config.toml
d_model = 96
n_head = 3
n_kv_head = 3
d_mlp = 256
init_std_up = 0.0372
optimizer = "adam_variant"
lr = 0.00317
beta1 = 0.95
lr_head = 0.00958
warmup_steps = 237
dataset = "wikipedia_en"
Each number is 500 + 40 x the weight over the matrix's rms, rounded and kept within 0 to 999. Layers, rows and columns count from 0. Numbers have three digits each.

# layer 8 attention query, 96x96, rms 0.0793, rows 34-74, columns 0-95
485530480520528544445464479485495496516547507495418481470451494474509563529521500519517529478518490512521429474507556477481441535513450530533472503466509484509500475505529547525547516492445557519516489492436463514498512457491562521408528458470553515465496477496538452508466518507483521531
549530436487560468543512555521539522526565544460503500451476512429526563501518444481563487482595523516546472499455523538588471508558478520481465520508493485491482464474432513503471461466528559564516491511510502490527546528473465526426445441487457463487495494476508506497531477459498520556
457511564501497525510528553527504506523529518498472481495444495527576476526516565494487525458509473475556425442545528487551426519428472480529473504445477444548476420543471563530526500487480524514534455459461524586517498504452581540401472451448531467532528506507575496492472481547477471564
492537468491525477535517528521509528535532506459476502427430540451557530510537436441543497503591498493568466511463533530546427467528479557490472522475527478509488474501423507517515483490489584551495473516493513524493543514462463507399460446444486472492538526454504509510505481470453476542
505482463507584505511496585518500578570536537458501518432465504473526565491500495485565514495569509446561502477513474451551433500559475521475487518509490524474485498488469518504556519448514491532529499474475514497515511531488500479449477453459488467506475535489524525487523486471473522550
477454515478509496477521526562451473514482500528551559544563508515455480457480515475481497519492498539448589529525479521468547517523564470441552462514487570448504584519553449463476498517529442444476515590521497416473471466563473421512546543565466492478443512548479553460475498499550453498
499430553491493485463497404454470477397475524524529519541516471523432449529505536518436482474470501534426491595471499485468552524427541436495505515494482447525473486476556509511497492547522472455532545499526525512537496553484536543544494528544580570523531490472508494515504530525516470463
503515518527507484507545532469493470503521526463491464461436499520554512496499519523498502480506458458491423492474519481529447520432469543519489523492491423552488470498436546531514516493458544532501497451461531509518509509452529535457491458486551501510511481460539493480501477482472481528
498505528483426534493487525519517491487520530533431485513497458537558476492486543538537505543470461472511481472568441470488525496489514500504520518476488485525522461481445526502491512451490495523468438456486478564455551526459492505515485518484476490498488489489534503496503480497504511500
540481484517550487518542543517517535527522538504483526444501499517556538523539495515504494469578515450542494445487517486559406512495507568508470508453447500499490480499491507502539451457482521555516490514447504517503513540447530522458491465464493485567537538434528489456530491474518510575
484440485456477518445427486519469503477514512547530515520540527458488444503501518466555509565482515513465554465479416511482593530537482490448546469540454516432505538491476444473497541514491436430504510505543421487493448521524436415528532513499501525511493508539486517531535491578525511489
517471497486497488444506497470516505514491506480526516551492502517495526496468488503463497519516495476479505480452506524509487518502508504498506530505511502498496532510504488506493461476488520509529519512487482510471506488498479475488531454502542480524495508549492502508537485477508498496
508530508500483470498488486526524495504525464464490526502477503497493547475479504495543489504503527437517508488528502513499487504539452483460527539506486531488523495454474494500468480508471498488499485475533506496522443512472489514490517473486508503498511507483507512500517473507458500494
516483502466475527472437500505416497445507477542498510494517500495494449508481498497475513547475542560450523506450420544429616521521490458468506455549519528466501529541552457488481570559545491461431488521520461485466545456535463495493535545543557558437490449560461473539491525530521530464
469521564522479506494503485533462491483499469479526499525510526534509453500489529485528475501484481496482545502543497505459524477471518486504504468509490552499507493489506490507474534506486442442457508511536504516537473520509520436534515520509466525490514526476476474506448527500469503453
583566372536517406580617519461646517605570529433440492377432437429576602505590417548510540447591397383674398502527556433634335501486431614552411575471549426590475421435426576527537403406420605704517441488444645531549546545395570644429413400435516461573564492395519527420598453411455556584
499442460489449440511460474441544450505458484465482429496485509481515520462495494463474537477496533451486487497458525542455533488496473568497552517553488508509524488516504450526528505456454500505483503496467476499470483571534523445573542515539523484450494471448478482444529495607478498532
482566463439580490526488500464504541501551506513498533475529513497493515539495447539549492463546551509472470594466545493523443476574491466512495546497475548484449485540502469486538501496553539469553477477507452462527563558478474494503514470509504459441516493503563442556545483516513507460
455517595421503512442532572493496512536543563520454512446465529537500456494536522491474487520470507478464492455488518511543491425483617503517530536565551521507500481496518523516499459448490518503590486497489522492515453493531498450479453506544452489482473477484481451583454544524557486459
433513529482468495543527458510501485492483490491520482443466496569548490509525481514487478523528529520536489510481520552501485477549553541503478449456489446510565458485479481493561496538518512484466490457496505482474498502465494474465467520513528465557461530502496548503489509515488510527
476444453443527439510490519533456497430522464497541485491490486457454459532537522459486506564486574509508474502469549464473530481488435485489496510514583516494487551495462537504522525501535527483492488549524505476455485543526551454486468473483506497536508518515481543484516521538475538557
475479491457463498518494488526567531531448476489492518552514498470464478492502537497524537465492494539556501473552519485507501511578557504439498457543499508517423451485531550487499474527506561480515459540509505498463505536472500527507484463520478535499549439530536465487459563471512469535
569477536492485481556517477496514533470506476507499506425497471515464589531489496489474534507540526519466457489552515581463514491527550486487520532550529527488484484476445484514434492517577498520559532474543474521567580539498484451489495541538492496523501505516503514503512525493500570582
526557497572451497487511488485453554550511561519493470467453531469491501486567420493481538494511501510546532477536550505461545470495475477472502461502566493535486478527493547545484477527452522477566536407499457508502489455502527532524487516468505508564454486555470504493499472458549517459
464533508479531482530490522529452541504488482520467473491439530490591491531472530523521488555486483496470466457493517548486494497518460540501460512472488533521446451483440525495487544456524455490523494447536445530526488516493443554464474421467484446506496420513487478564516409526472481496
485568500472488488481436573557515485474450540507501539497493582510509529524484454490473503517489477530498393525474514552462526499515470453565472459542524470504586523561473477521431510553535477512514472545491568493454516565485530513465452456512474532492512535507468471557574469477556517521
479431500502499541490526526533510501512503572474517511484506509468514537492456527519480509546525481550510530444529487507512495435434480414531505467475467482524470522496498523532509500553520484489500502516528503538491496496441514537498499502532500469512491527478550505444510458560501431560
541532446531407540453539493491516469486521451529570484468498444505509478487492505500504424485526524504533500533500464508516562505433566510490513486442456463478469496463533497479473540457478509522452535544461483443520399534501506494558523481526497515480506510530449566510540490482505497516
517491512449552479443491503574540545481479513505531572455473568553503497487505512426551464478491481531531551469524524466532515519484541468545453445474482502519515488477436440524491442471472485532564541468512411441502499479560470527479487494463502467534464582519502564480496452593520487475
473487453506500508489501534495496502489535481460532553496458487459487503591488497486490431499533509517504530490435535618542460484486481497513468511527484509497566498536520570520473527522511502516481539557548524521451498489524498473502473457490449517480469449502522562437430517408544438538
494474506509495456495479462460537551489524461454485511526496497470535464493475512472520460513493515494468483522454499519517471508516519481468476530499486483459472476539544492528473469561493518543510525458513472493506505511527442480482470522512447535516525524449516444484476487461542491438
506495505506481548481527518505488486531465509452542491509507497525522478517521487504489535509516519487502469453505525526469508468487504500532489502528536563516477487471495496498488499536498454492503550482498531454510492490526533494483457438485472490503484502521498489486476516530527523496
495491479494499505503527551544479504527481483514560493475509534533419470510493504478513494486536486481500551515498509491465507505487471450493515451463536542456561542507537511502479511531520524507549481474506493485478463531484504524478532468461528496563496499557493535500493560494530488524
517526511505477493501456439515508516484496501535507509499487553508480507516484491475475470495483492499476466579499511540495481497505480469541461497458501527543526460526508494503498510512482477493461503460526534507547505516491513510543525571500540519480478462437552476552467482477513469509
505529489467459460533484397514524488483489442510490511522498515534489562497532541478466499510459497513493455534532544545433506479517571540522468545536497516480439498503472490488474546457450488484446506513515504497528490537517527413500537565521456516433492481487575495509512443461449565460
499443519562511487438532481416512492514553515492513455485479506515508513513518474537499564546485460504470488485531533562542463545459557535458464514528536475492514504485541504491476488477470525514489484515493559571511483535505418486518497446476469495487519440460489451516469564512462531498
488527472439484468500460449499476528470467426545455533550528498500435482506475497518462471521451592511457560532528502493448514483529556484482491523511480564457432514490529508464440480476538507483490524498526490442517520533549484435485520554548451532465519500458566464473544463495526484475
451495507593466495500516447510496472542468495468491462498472503505500518526534494494506530517495404521460467544511488525508470568490513522507503482523532460513477558426514483482519504472454498517496542552496561553516516566501478483551474463531518504496480566494469533466500511468504501519
505577520442487505493465471552454490440463432540472527508561501538456478546496502495454489510470557474439554525498534538472464480525541465484496527506483490475455504503521427463478524460544483489558544514527528460490547505498469478467555517531457494495492501467536477506483459464581500505
527493472532470514522524469473505536567512553468497519495463486431521560515531497522512501530493466539498495484564560515528477484479536490476446533529522521511442493524482482544498457461474500501498480474487556595554510465499498475457494509451471447471497457484519471464578447516438498471
465513516432524530469460487488462475402429475527470518540560494519474467534463494477503510510478565463481527476455507541481485484534468477482541529545458547516485502522521453471492532479557498472568534530524497481483495468496453481516530471513479562491473465485501483542446523508533495532
# layer 8 attention key, 96x96, rms 0.0765, rows 34-73, columns 0-95
476449483490528466421495500546485454482470512537532502511504553544446439504466481464499508560475513490481507452497470488484580454519463480455525547500541502477494530481491471479531501487468513478496497507470445456438465484539497454503528486448480478486509518532521570494473513532465432485
540444412542555455498501521481545510552526447495477507474491494528538550500512456499553520470514476419524456542494503474493496552472488522529471534510511470502476518475497465464493484465482462621537508483483572501529515518520524523494530519443504566522528536487495491497505476495538563492
542501419495548500449529451475501488494517407542451476471533504511495553499495454558513532493504523485505526488485538490478516518552461534507486527472475496473464521528494489534541516455502499494468512510470476456473496427515513485513531509519561548515550458496506538499514525452509556546
534466392534543445477493525510573530569557491500478509451502488476537532476495454488537532475549478436560493548510451423515508539458499508530473537491516478513484494435457480492473452462487480653532556555417550475540517515499529534464521495462517527544517529513517488455561467455486565515
512518473501478471509525519505504498478542507486487472479456467486521528472523522523478503482524497481551455453510504476525509520488467513539482502489512479553491483486481522511546492502484531578503451462460502509514474482484601514483476491472474428501479503507513517494506465487434465480
474504571470436529529519491492451506432484508467508490542498509527478446526537578502432426554468537491483533418497516516473484460523528458469533459503443508472497477599543512531519514552488469394484481410552492514503485485503498519520466551493454486471487464448522480557471504506500448413
493526514490502518522530470484495522526476493510508490524518477498570517506479506547533489490475497486483521513510495521523476501501525517519455505531485518495477512524532496501493519467542471485474512498491496511536495486486437502496512496520512527489511479495480449516478524484537570554
547466398539533458514498498492530521524544469571487489471486470466548557479532468520516529470542492457558494515522489463513501536493460528507494539464524506534453489425532482473494515431467508661549516516408528488561507505451565536455506456491517516520559546523488500490546471473487567513
652519442506563489483493503449547506550521488480518483456454539425481610501458454515594544440540448524542447527474519476536540539494488502533492554550536488544430435400429472438518447489450576671557450529461519501504500493467563506466512517474529477448522520496499501451558448528484548550
492512451493512476496518532517523486503521498480497486458483504484493516513528467492483499493534519480532494505492491465511511507495458498500490509507517485516494495480479520499524513493482513558501509478461518464479517484506539534475494471496503483480499489502532538493495506458474501500
483500515503496515512516525520507505518493507472529519494509506513497497504483500500502486485459479547468491523508534500512499473485502488516480457510500498497523525524488510517476505530538497453498494495488504507479487514525500484528503502523479522493498475489491490527447513509546501493
513534355580502362614498541490564513587552529495548495392505521435554632492556461497489552431581456436587429575532537474598427540528449562521484569424550426583473490424451531535594518398415531676484456519416613430501538500467604524480532419448470464545505533482542510403542444443551534547
420430554428486573442484418467449499408375503547532541588573528552432419483440509422449481560414551569455526431525460596432619451522557432503503419524518603486535586572573448495468497559586451291479531552566487482490536495574402463561487572528375537483438487580486460599387516565588424442
465496532492508531508497490492471508518480495498508485511515510501500487501473499493515507468492500535483505516500507524489472488495515480480522501501478499466513519490487519518467474517503501463494512490507474486530458493511477488499496509513503504499486506468489493490500500506474497498
606518340543554426559550548485677549603637532431422486356428435449612618489553395528567556456624446432694404583513546413575362573442468590584420569447556434538423461426437536491568455404482571881529476473391612585544588562393574578447510429430546486557556567477518498447606418406473598548
500481509497489507482493498508511496472489487496502484501492493498476504478496524511489500485510516495507501495503495493487526512509492496490510480497485498519505501513519497473502510492486511511495482512489485485465481494518507491500506511493513502490500492530511516488486510510479465496
515477522582548489496520538538538510509454473533552548483448507562523502497506471530489505522520419506553443556481497485509497517513493519475512511508521556466479512529481577489505505520499451535435478548530585447469495448430539520483497506430515575491509535449472508537462547471534496522
445592529502451451526487519528545471524489543469473549515508509506486444512521482469531429532442577517435487494513540524564475442529507535540513555548533500476506561514542505555504472503530520475530561433527503504492442491468516512503442478499516478480466470491432450547457524455525472491
542493498475469432481470481442510502437528523518518485505480537489512504526472502437509478502528508478472442565435553562527564528389549585528499541460494494508512449476499416520491457484425498487531526511509470482502517581394509509454520477513564507527499554510501444503494506521525586516
494524469485481541477493532521537493531550534441524517522533550509483485524541482463532572531464482486447501500523505451478491509438516466475502563558509502496464535546533476512471517504485514497542540581495576512508546472524493513477482449560527537497537533509477482540499495510515513489
535497543562510502493554454554507476492517489421491483530511528515535557429497506560451522436541431523493501548493534447507415514437503471528510465456503487560512456489542530546515492536491480527465535515490536540511481490462485491522499452446472494505527444453510502483447517458460477502
510514523456470506460529437492539463553560545506500452480496514499535532511562526499499482493541484490488487579494464488519537520494497536557532541511508471488516564477433505486566530487509463517534484481543488528501494484546460497490477564510471537466502538476512467569479460500512496535
472498553488521517410451482396429497519441537479511485511481545456530477505431538466487482490487485481523487486420451478575442511446511454544472474515515493541500563555514464510563484493497522483510495536480518431444502496485496510507476464534532530480487528478498505492473553541459496450
535468541453510482561485503560515511446484467483445527561539526532536510551469552421407492526491431450553440485511482548482465550494454564512461464500511502564549466498497492511433480521503473490507445564530520493504508493448477506480475510499473514440524516523497571498514432534431534496
547524517461474474466475505465508499462519545527496496474509503442481507448534470466515523519460486546498451499536511516516484458495495450540537517500612504523515524411514465548454460539488493497544486462476496492516468533511513441530499476573472497507515554534469472561531486577534597478
498537582521498527493492458533533500478506475525534441527537538475525484510465532501507518475434520512445527544419515533509424534503537484467561452465510477465437486495402547459523438542492566474407452484490451503510497526480469535544505488512479475580485509439486494525483513567513446479
561513469522535490487498486503518510531488512460525468502525467463506473552544524553502538487505482460527490481515494486513538545523510502465433484498546447525508473473495507504531515520500515480511446463434511469453495478532461503446465491477487522525566474483491544553428480428508534520
519497459500527492479516507560454480467503435489438499505524510481416504513500484532456532469519456476553573463533507420492502552481433550487508480501497518452476519514486471464494505516525480507466502581420494493490484514521530499479558578470509544524437516414547479456517512465430427542
479528466499472521506515543424496473461493586492493487502508487438448480494477449521462517539505552545477450461427487495486492443515465535448537514477462503502566508525520503455502490575540547439485433536485516521428515593525535492527558466527457512526517465480522521529447515507474526581
488443423532530431468559516576541462520452480466519470511524535479515450429508511500493538490505482466479569519492530431525477518505488531457512484461511484503523529497484402465557543489492482444500499481511517431521462488502442467452545474540537441559514514552530494514538565545499482527
497518493525464516491484439471519481477547508507462520485451480470544546484518498461483484552564479483515446508528524543515457515516505528511536552492517480525438525482514478521498485461451560521491516539509526526475553528473488503443487510538523509507509514462539508471454547494490492495
498507493492473476495501488521498522495500509521532512507498467537486481503449528564570483507492494499479523501500500536509510495459542483493484544496493516489490512521491493471476519559534477500546521492526490514502454476485538513489490488489531523525479466477455528504474467548485504504
468473479468568478487492508475513531532469510449579525520492515511483562556492469520517539505493572478540495485529450526470487446502478550481458541532518489482464528540486522483487497492497457492520505540470471445487485528501527466529539532516509503469495484525454546538499503470580487453
517471502532541502469523537459479494463549523466492517519481466474489508477487524549489516512502512509512457505479472474494507495429495515538503523494487464469482452505496445500495468477487430508468502534515510515453511527452527472489433520534569504518490512506513518530472475471509489474
432563530510444563515479468572452512530455488566505537545480487525563456475481491489514479451502421507475514473503535507539509544437507489502500454475456526438504487456504508542572471566446516482513425442451495526502514482527548510513549516504555429477514531507502501462465558528434513523
507524470454458544488492422575535471494514441541433464529534495532546517547475522496502460516481554484491498507506560549525438505467502477468529566515532495454525511519517524506487527453486528502521482466510481497504494387530515545490539473491454543458526485449493448450502521498470505482
487467505545476543545486515559513566486458485540516492495473483536569490519431503511492535441453512533478558513480574516523492518449482498469454486452478529487544489530509525539535504484501520457553514440489496475479521512504556554528512497454594460540485545502481499426510555473489478538
505542500449528478513566502501490484483492444549462483510506492502517491524469496480458462493463560523463562511426572518476435513487540507511545545518495484494526554515518499518456486477519469516504537512529487481538563465517446534505501486441436552508499427464530480510503489549578495462
505559515471472473516521453537493537526451512512499494514484514543527461518485507503493472477458534551435575529477578515459410467521548426499507557519492493483523496535493497539524495479513492478524534492540486486502522487556491544558484515478485524508469508514479551464462453552529460489
503536508429470485554536445494545547495475490475453453517487506472570524551444553518520523513571503474473543445536541561510451490503526500494490535566440497544463519581515522488499481511465508499465526538496490525444500478456442512503491497519537546420543480452502538467517461473497552460
# layer 8 attention value, 96x96, rms 0.065, rows 32-63, columns 0-95
502490472473572508551474596502547562429485498577515548500505488493499439508526511493468531514425530487473486547518589499509521524487555572524491477423549471483531464484471477511466443404575484483489492563494400429494518507502513485421472468405504418493467571562502427568499409517485436491
495510492460509480490535520497448536455535468532600530513444533522550482529349462548449546484502533498499561490509418514551481455548586477521438463482520496478520464584449519458548484416465596478500511505427418484467534505423526458508441426498412463451465486488481502487550461508449506437
435516583562591475538448479554514538495463527393540467499534552526552491495499488525493510437519437427539545408458471517533476495549520559557480459436443552524524514498521513497500444431442487488507483445468504524434506503508492462508572471452502481585409488508482539504411522491516483551
504502486530573472515411500512511418456546554471522447474431505498507499522584452493539514464467496538480553510459484495504466520429474517477518484404444450547509473395460512524587592552608465476524529408577493434511529513546483549528556496482562456544466559613426552508391513506522521579
516583533553470433440511504515520458469544461464390480408542520514528432443530460440461441537459535527446516545417555454512488425375420550418488495476481568495439511515447462537550538516478497517533522467488514470427548440480485492516531533525469555509520582511474476505515525499512492475
520408530515465462507577560563407513526550554516464496508405584602472463517456521457477470540577566533507576505543541489551529451493597539476513535529594527523592471444543585466476497499538462509567488544537467517403521563480495435485423441486562485459516560504519502516543501459475415508
512475516480476472505445556522472595515463576506418533516513474525472514559565543462526463514482517475470533528471579525488489465441477544500492541546437498471510481509436428464508501510589535501517428563446475517422432514585521496544520577408492501542484511476526461506441524474490465581
545547478492507461474536491485573485498518466500500541499550586525463495434474439568553607440430483513437403510490437447408474482507487512538511456488443483473511510459510460500447458568411561501492494465461516574493597566471479536593504451551510509508511472567436451497502468560607545471
450497481420492467465520543551464519507564499517467495461477582441552494480519518380561464516569521447500498546527515572570436548525462450512554451501512543535433469478488533545500475525505530503470510554514496476593506462462473506431443462481463523437421571437461585549569561580466431430
465543503484478593521490467467428444459395431538547429517495378481485469413449455532493512489452476468499489440478383542537525537508492507582419613470507497514561608518501447564456425436481563522518556489479465444562471455525511537489482489431440552486460447571377495438495544451516492557
410432467581475564530504490500523451488499550493550440509470491474473475499559491468572617404511550575502562467520515527567499533502506527486516406432522475543533627397533473524499508492527397493421549490555504493519498558440477558402511497475557457622424521560433587522498542535520497532
433511457431400491459524575434494543501515509456566540521474532501569519535393443529482443485473467504436445645535553563471558507549591518565486535547469524535493380580544489524455557443561583502506536491443546456469557574474526505592527397561505522393538459474563507577546523536533554445
467565516383450560496495493499486529477524457492477565479555443459447520482410555555532545486441423521485459508527482546524479474578537454624482567430533440553559510505523453486445373468513567523542491521501486456512444513559484533519485499487493489510443429577466474482447527461446422567
517447546530536459462522467465486448454451428490502485422496502542580484530480482471457452465466448516547505563450506494555476497534514558550494484556484424481558495537552528542466520507543495546431547431493500452538474484499473531519451481488455598490565475428533483477458547447520520446
535548542505506386487519493546512429515479480508421498535522571570418508455558416496422534516433431463473547461546513403402533493420483493587486513487635438556560491423506536531375476461524531518575493459516487575403561462537460480570574472493526490564528618549488453470504448568476478469
508538456506444493526553504424513446514503492509475441508503536367481484423480463485433492495463547537470515536503450477482535477521525509488473589502509511494519514468456461572510499529493519505555565504514510484475562496495501491500522483543445460434429438496510487465482488486502530462
476557481462460504599521513541531533530561536548460512522536523548511521492478578465520496544493537502532485435478577536570508431462592545470533564473466532440458557434492464548465428411404475512490507473484476589430455543439482430464534518436481470494461452474541512462593432459547483550
446525511495375518489497511526473535510450498557578449521467484493467489446517521461572535486476502476465449480477434536475530517497406501458481521469492490508453584493460456502508520499497515481516477512477485505556388478549529460474435465458497503487495497556484552528501585500424500517
525506516476547491569455439468450496514478479485452610487536528468485542454504460524487532455507525488512460474487451487500457522513435494507493460581521476406465565487465484524438455474495457517466450513490518505511467429524476534435569561606432458539470484505523466430499474557484552457
512454533495422490430531489456484486481483501476472500427479456437520528474476534459397422543481413537514478530447459480501497480470479521465529500525513461525617493511502558508472408557500520503490510529474524392511470500526482517502438508480425480457420508508466557498469532583461421522
487492591480464457632514516545555572477511549506538461533487513540542429505510500468492423506484476504526459530432489465473540543545518507458516521433532490543541489481437642519577540492505474474447464465538453474541460533491499430521512544462557463411484522545483513522488504462434470503
484476477598481382551550430538494461536454557571398577520494565491502520542419458484470437489489531474485566526466546505517497498506559578544480498556540503537507458445479489594488372432449481480465494574444486568404515476441515558566496505501416515489442499533431438439508435532471500501
384472560515496498525490552474479502547551505465517477488509540505465461495451500402505552519531470497476471525481394480525475503549567416541536517394500468421522540429489498397431490444397598499511509520482510485476492440530484466467492383473459493466394485492461495483483532516541448525
554537567499515458461512558518504461429481462480526553482530492455539434458466505534448479474438550477530534476505463494543482401553528492620473519504585400488611487567441511514506486462463581529474572550493486400473471458484490472534506487459409458441392539481404516482461456421486385410
498489455445503529537544449412559544461496451509529527458487479555532552543456509544563527461476480503499445537505578506500459474464456545551460490486479492596506474547537472529542523555580502505584476430479504526511544574384491527569431545504583546512532589485554485571508558582557511515
553485518511475381590456515481431451517502538454541494435515512466578496565471526467438469467511523548465542581471494477519548511501443462500532445499492442524467468541396536447501576495461452511532528485507555478474542399530475480550498480519472469449514435476565560395498478517533506548
503485494535566523508585455573491493533502522491474506503509475582437525489505459464523502532488458511471499424478479471532466457517484462551540504479506460397488594432512491421503518527572510519527515592490488446514498464569494511516496512529422505519473514454461459553456503531532499528
427497563459446511483482478511495563484517545521548524481510494495439515452466528477527475500548534529404421553469478545357539551546546480517486541488430578499436448449486468459530471570499500528472547596531493502567574516498514507551445561510537566396510468576473464482506505540500475491
468406561501481508445456531547453538496508511503533502539509533427466455467611576444433488545563494495535501459550465467417514541514481476451512476505500537459494536537529495521436481542548570520410498542531523514557517524464531481454440503519505576425545480536504456562508479499460490451
497613564410459508443494507520543596538464545417452487523527438636453515542483407504530523557423467519496508478488530452510571486437526473579469539501586492527480486486462516461419446415585489504546412472494430500404415566587478493434572554446499425535437550539512460561467582428446544486
508506534492576494462435432478512557504561549442427513432480543551464544518421560432501527536544490510513449500482497467481468457499532428512580478500533549499461469452513502412514419557522485522561460539502425497529478512512462502485424595495464542501480558505537503561400556560468469534
586530540484479495448568427597490478517517524520500467493489556513528513429535472463542415485528405418522510445436502531471480533472454483491546501578425579543466452460540470575572523535482444478495469519529535551508509517525522578489476432508508508432529484530456513469528493472487473501
# layer 8 attention output (transposed), 96x96, rms 0.129, rows 32-63, columns 0-95
505463527532562442506514465535482462449479515556524544490514529553464452543599495485451502493368477515388495555513560504524427525453471514491460446489542468547589500483487514497496462520513462364549513442542502524528497521499493556428513498514435516583491498514548507556439462457490517470
450503571545529542522562505482450509458497514458480549488488547512556479506404440542417545517467516487430509437545521504459439485431503512483456506481496489561538461489492510520517505453472599447590523500370498511445515428459486509404511479488512449506523431492523517452517436570506515423
509464561540506521491498506524607549503481553474460505511536524485613497472494516486565533510485445489496450437511550546482510494458475508531500474477504498528568475561442485527495409541477508462486520444480507535414530465487511584557491487457564501603518549473473497465532441505535523472
464497581527494499481439474528479522518499487494507500549548521495556488490469500476544506517456472549518475538507491435481468486526489463502489445507524474506537488540487508460540543583537478302451470474530494524507511482530465497594515440500528538477520528512491485547471501486459513523
487480546541446423472420424524579419458495441447522502443495514484510464461549462437460423543507508469510488547480467433520509442472567466404644552512502575415509528500506461514488530502425530496486507502531499463520458495569496494545473517501558539481494511539452489551516531533564507442
490426591491500516512529560531470508544521535486531475521440536579560467520555489437399514591608512493512503415502548530458458510521591471425475534476576545549500505464500527522560513480427483441507487531528539520484480502474522422373470471549462469507559537492508472463419540497537432510
537485460515469435535483461548611536465497486534497497500501473535465465607505528440533437486501490527502473475497602512480467482467487418493511552540493527473585447500508520495488475453510441496539490487514467520482400498544507414584561548412479506571505463501477469452457591495466515544
485528463456452483471502445420562453513496511533470575481525474514418519482485466535475485492402487553429477565512457499436537530580531561563546469502495430497538512500515443499432435523468608561505531553484534473496515522504481565670482518550451518480459445492481496508501460526543446493
416513552509418464459520549565471500516501468506499452493434574490539477484519532415509513506568496464450494496507521512529392493455453543488526471511539542513389532495485488496546542523453516563510460501497496545584455563462522424386484482546475553496444497545485560586519524607437452512
480420434477606552506533483443499436395517478472495519474495483534554562451489515496582541470459545558535585490491478532502515505491459563543479466474446527515585480447509490518471556528603585585469542484519462499486543408535428575404483559492491490478429507536434553496487494512492493517
424511547526536598521491499484424537557503515499523474528521513473563491498561555443539562471486477577534493480522481439516506491540504508525480371394557413512486522508466511493542545568530467400339470496589524595517501527488446537425457475493449534557501562451480500583520481484475485545
502567462527454492456575483455513434494481431478519460502465453502436485517415453646517477462468532543324446562464558573480489520525563545511490571552533519536503455487572467601499486455493517497607530508504510455502497509476475467586490525588498497470507415499504461491504567542516498400
519502450471562545517580522476519465459571549487451556494518494489421499514485516487518537517393523604477532538546553566471450509470508503551472491507479467505583457431506494450493466522605570621547498509524489486472515471535447566458480588588499474470410509548446527484478524482494474512
529461518505516466515530469484505461462474477466502498455464488502524470480476483502515488463525525476534488530443474517531481492531537575507527537530511494488504498478527494523493517509485501681467519519533521452505548479515435511509466530537526555472491479471507505495473558494495507474
533471556450507399451457456498599449505484506513534527506506500543448620429562447466401513513449525519482559504488504524431555531527585555487545507522613498512585523449500496472432487519473510568498499515563555469472524499583463552569555503605438496536411561537479486438440467446579461481
497516487507481484486493478468402470495533433499504502542491527506505527433465488451503471543498547544469531566535474543461552500484518541442532517483477529465506489431522485532478487507503569456444529580499505447498499499544498470410496531518538488386465488492525507486478446496526486446
541491496472448480566522538493532498442474551491470472581539524543523468507623594418487476520474505533504497462550563587528560414466554488479562478434433546519420491498509500532456503471484532535536476430498582547485512494465573543411487573464458478530560500455523544418506454464585471522
461515465485516544549463498522559556449541521506513480448480504515542540483452488468587511481476475532512499488511510505527486508517492486519481506485464498472502502481451516521530558481577537361497485483462492584576436495493552463438514444436469490517454521533493569566550538517487512524
539492515456485492488482498504447521487536508573450546513480495491447567496506490499483479444517516496513556494481477495517559490519437496496555463546481495462465518461472499484461438498550536650464492516500526478470514497496436539452502563522460511544468489497534467508539439509504502513
559404510579451514464544493487454495473587532520463482385458518451499541474487471416508523520528500520522490513523516539501438463454493531435542526490523511507550502441495490481511496512467525524469488566470462449542524489596480438428484527537506488414440508490501544503431548531473465528
528498546516511497521400498521531542469522557524504479510527519494565531499490468460570490557493489486468463541470518478519450476499512462473482511474516493544493522470462524514573502484465485363536499463487490535554558520460567433506513445479544470449535578509518521475499487491491527501
537448478597484394510447430496479464525491511474466512463430561487523611477516460470445520534482544544537497527481542554441524472476442511478534466451519540569506431425495529527409446364394519482404504487532547495431495517473450552551501562511416510486520460535484462445424436548505460503
422450577498499570502526553502476489557507596517526535531464558477538527542482540443490498510533488571404580417537515663550454525506531565479544496511481474436546594452484512543539526528430596522513523538479536530473522497522496482436485508526527527465418532496469545495502487562501485509
496442547551539472508526489511485416456553463482495563496481477499526447464492475451498509514458499473477516454539506522419445462403507540471544526484540494495600489449484515454489497517449563628506524536482499446516533429519481552366484536540507503448420530512462549405438479489472510427
499567439472451516512517418459609469497451483443476467487573455533447458482485478574507534462412481464465423587468547424452462559547507502542493536477515445567488476523531464478489510538520473531559506441512486494483497527491413517619491503530536508529547447538512487591481569506527498494
513541580532465516525472504504388519489503499514539537476469504466524481502451473470475478456629539498425536565442507566492541514485528511393541516553506538412459528517520482497540489451422483507456491557432562458451558444480450494512526540540566484396442506484510488396472565475508530546
445494534445510506519492451541476482554511523526499530498509464508478590539511491448498506526510457540526519420488450545496456531525522507518526527499504515426538509502531512486497555538526510634466512544543455509557477463566517534479456552471471503490496513520464477550446511542483535500
447550407508540496503444535488498500473522542518516502497482488476459568513490527532588456519589541584416499563474458531483397522595531458483565479501455556446500518495555485501564479481462514541533541548511446455534476555446521427527475499513481440443477467530468483549498528547448405528
511432429466528488495463581538499514481507452530520475461442551473496492525541522494534487506593496492485499423496474541526450504537499494492515463518501526481492557535466482526521516478486452592490490547497439495542497579523530419418484439487419496501453494475545522501535479515532501527
551528562451515480444518473485671537471504581470539548539533440528442622570529504467486470534375506575485546462489583438537533470480540459597488566554591493521563460427505518517512446524592519484602501470546527499484510477541487515466519567492460450564455582500497467488498530439543544429
506529559473451486502455544530553566567507600455471521468514504511472570575531542419483500507552457516548481457496487513514380493508505457512543518528506499491514536518543499447545427557478529599552441505497457468480478596545466456471474525470576480471508496556509511606456548517498451502
527496434506451453462522518561524520472496467509478455533496524484577506420464469459566513577551518429611464504476499464522471489525449436542498514497465551507449482521498528535525506501494481416476468519457496548531437505456628512595460426466442503461511487513467495506491449515495463499